Part of a small language model's weights.
Size: 11 layers, width 128, 4 heads of 32, MLP 512 squared ReLU, vocabulary 1024, 2.3M parameters.
Architecture: rotary positions, no biases in attention or MLP, untied embeddings, normalized queries and keys, a norm on each head.
Training: a variant of Adam for these matrices, 93M tokens, 11299 steps.
Each number is 500 + 50 x the weight over its row's rms, rounded and kept within 0 to 999. Layers, rows and columns count from 0. Numbers have three digits each. The size before them is the row's rms in percent of the matrix's.

# layer 8 MLP up, 512x128, rms 0.0882, rows 501-511, columns 0-127
091:435469656374425541499461453580456521521443468481460514584463597502484527487454487508491513547469451562534470528491493547518565542535588450521489500541499518503510533470521434550485519530391537421474469555541460508468391460566516491438501519441463499481536441471529442494518521488462513450443597441475537453487525557506521599478478525553470477480505436511440622410549599558547477412606
080:556525562553482488471443531565554610476499484458434468544497445489540509395487529561468491515442479441509494436464460555451463503464578469585599489514431475511545492453445571473498484536501443473477465509516432433507459435536505526599570585477499583596522528490447563426587425450477485511543541470543422515547391413483451488509476525534507537413482597472463584535448494497526354478497
098:467553512568540464507504506521448531483519366448399524601522456434409518539456543472453440480569534447473512484521466483391519529555468529498588519600461594530505457447484469537482540471469434409579472451505486446539360505437522535458458556534467520478450510485551539436474533573461598529587516464485446484463486547486570508519517547509535547453559595537466541482434427561604511530524
107:486468466538429553544463466478483489489460461558496469676461559471537554512487539502466455492481400553505500603501507478533453518525634473402591525529520464437525487514497536526482509524458557478505489476438443456416410449562484541601415539505485460576482530476520487508518541409535559509395508384568517563441481522483493421581558440518443526541531569453560507508491518509510515452607
114:499543583493512482435465530534530516533518509513468472503497483565468481622523537603488520503455547479527593507369550473487455505519532536430592552518443563547436543510482512496447525543480510456573412583414404458480457495464532527454511580427502449512514511435557498440413472549494456522541509463469473426581504560534496411518440481688498501533442489526579506433544540546500515498596
102:461509464483499549542403509456496567507552423543458428452502521520507462421503542511556435523538522514452450534366564557524464517455545583487525504511519416544457570490416503503553506552525568541492429458524490452520576547505467447520551505513515524469496621582512475371548461474376511533547611490583480493482503517469565396506409416599470445556508481538494451442468519479571471531474
104:441541492530487515498507429439562553495532486530496472497502551529522450562525551520453490512537505466380467494418509551501479497445489459415533493577503489545526580634503484555475490486497545561440366551491512476473471455522484463494480510484508513420505536534511474580485506524470481402544528496471563385473460514541384566546513642600505470488535576445324508488545513526566476527597
086:542458527597540536405421499564524629473495523527521485539518490480523467496438502480569474444553488513510496528457534471456450472529525499526534564533479477443602526493429506538475469477524457458456448564401375452509453463513508501535510584523439458514483504462435495421525485423453512560589469542501394424548469537529524471618459502472485448478534538569512472478505425649622399459498
091:477595565567484455576445521553563471527457497480440527479440535411465446552562456499381516524411523472451478469460504526471508607509533436496542447543496488489443488543498423479533541532468511582547456464477544528482479519467542518519437550473435453480479491539469385489427521558375480522533548402532517474460475536507541555500420631481510410478602485445538573399554550453524546538561
103:516479519462526440486467473601543539577423473487380466539461470497496514598490535503420456536513484553528447588503500535515465487530575408526511508503533487571544542494470434502533417452452467478552516407497576457495405558446550607558495468515439475427511502437515467592516513489558458456455480359547577534432434531383513485547538553434532471481548542499551482426491475417513519584525
103:514465516465481516511481504414478518502427428554529435447436427496574583533528546481488576468361472561567525478463540494553612586512529568589475460543477515454493489585472497565500498493457501507586536490492549430500500501492509443567512584471410449510501528521551510594532544506345417493437501444482418477533519605499477534527382478512504481467510439495510467486601511528551428508565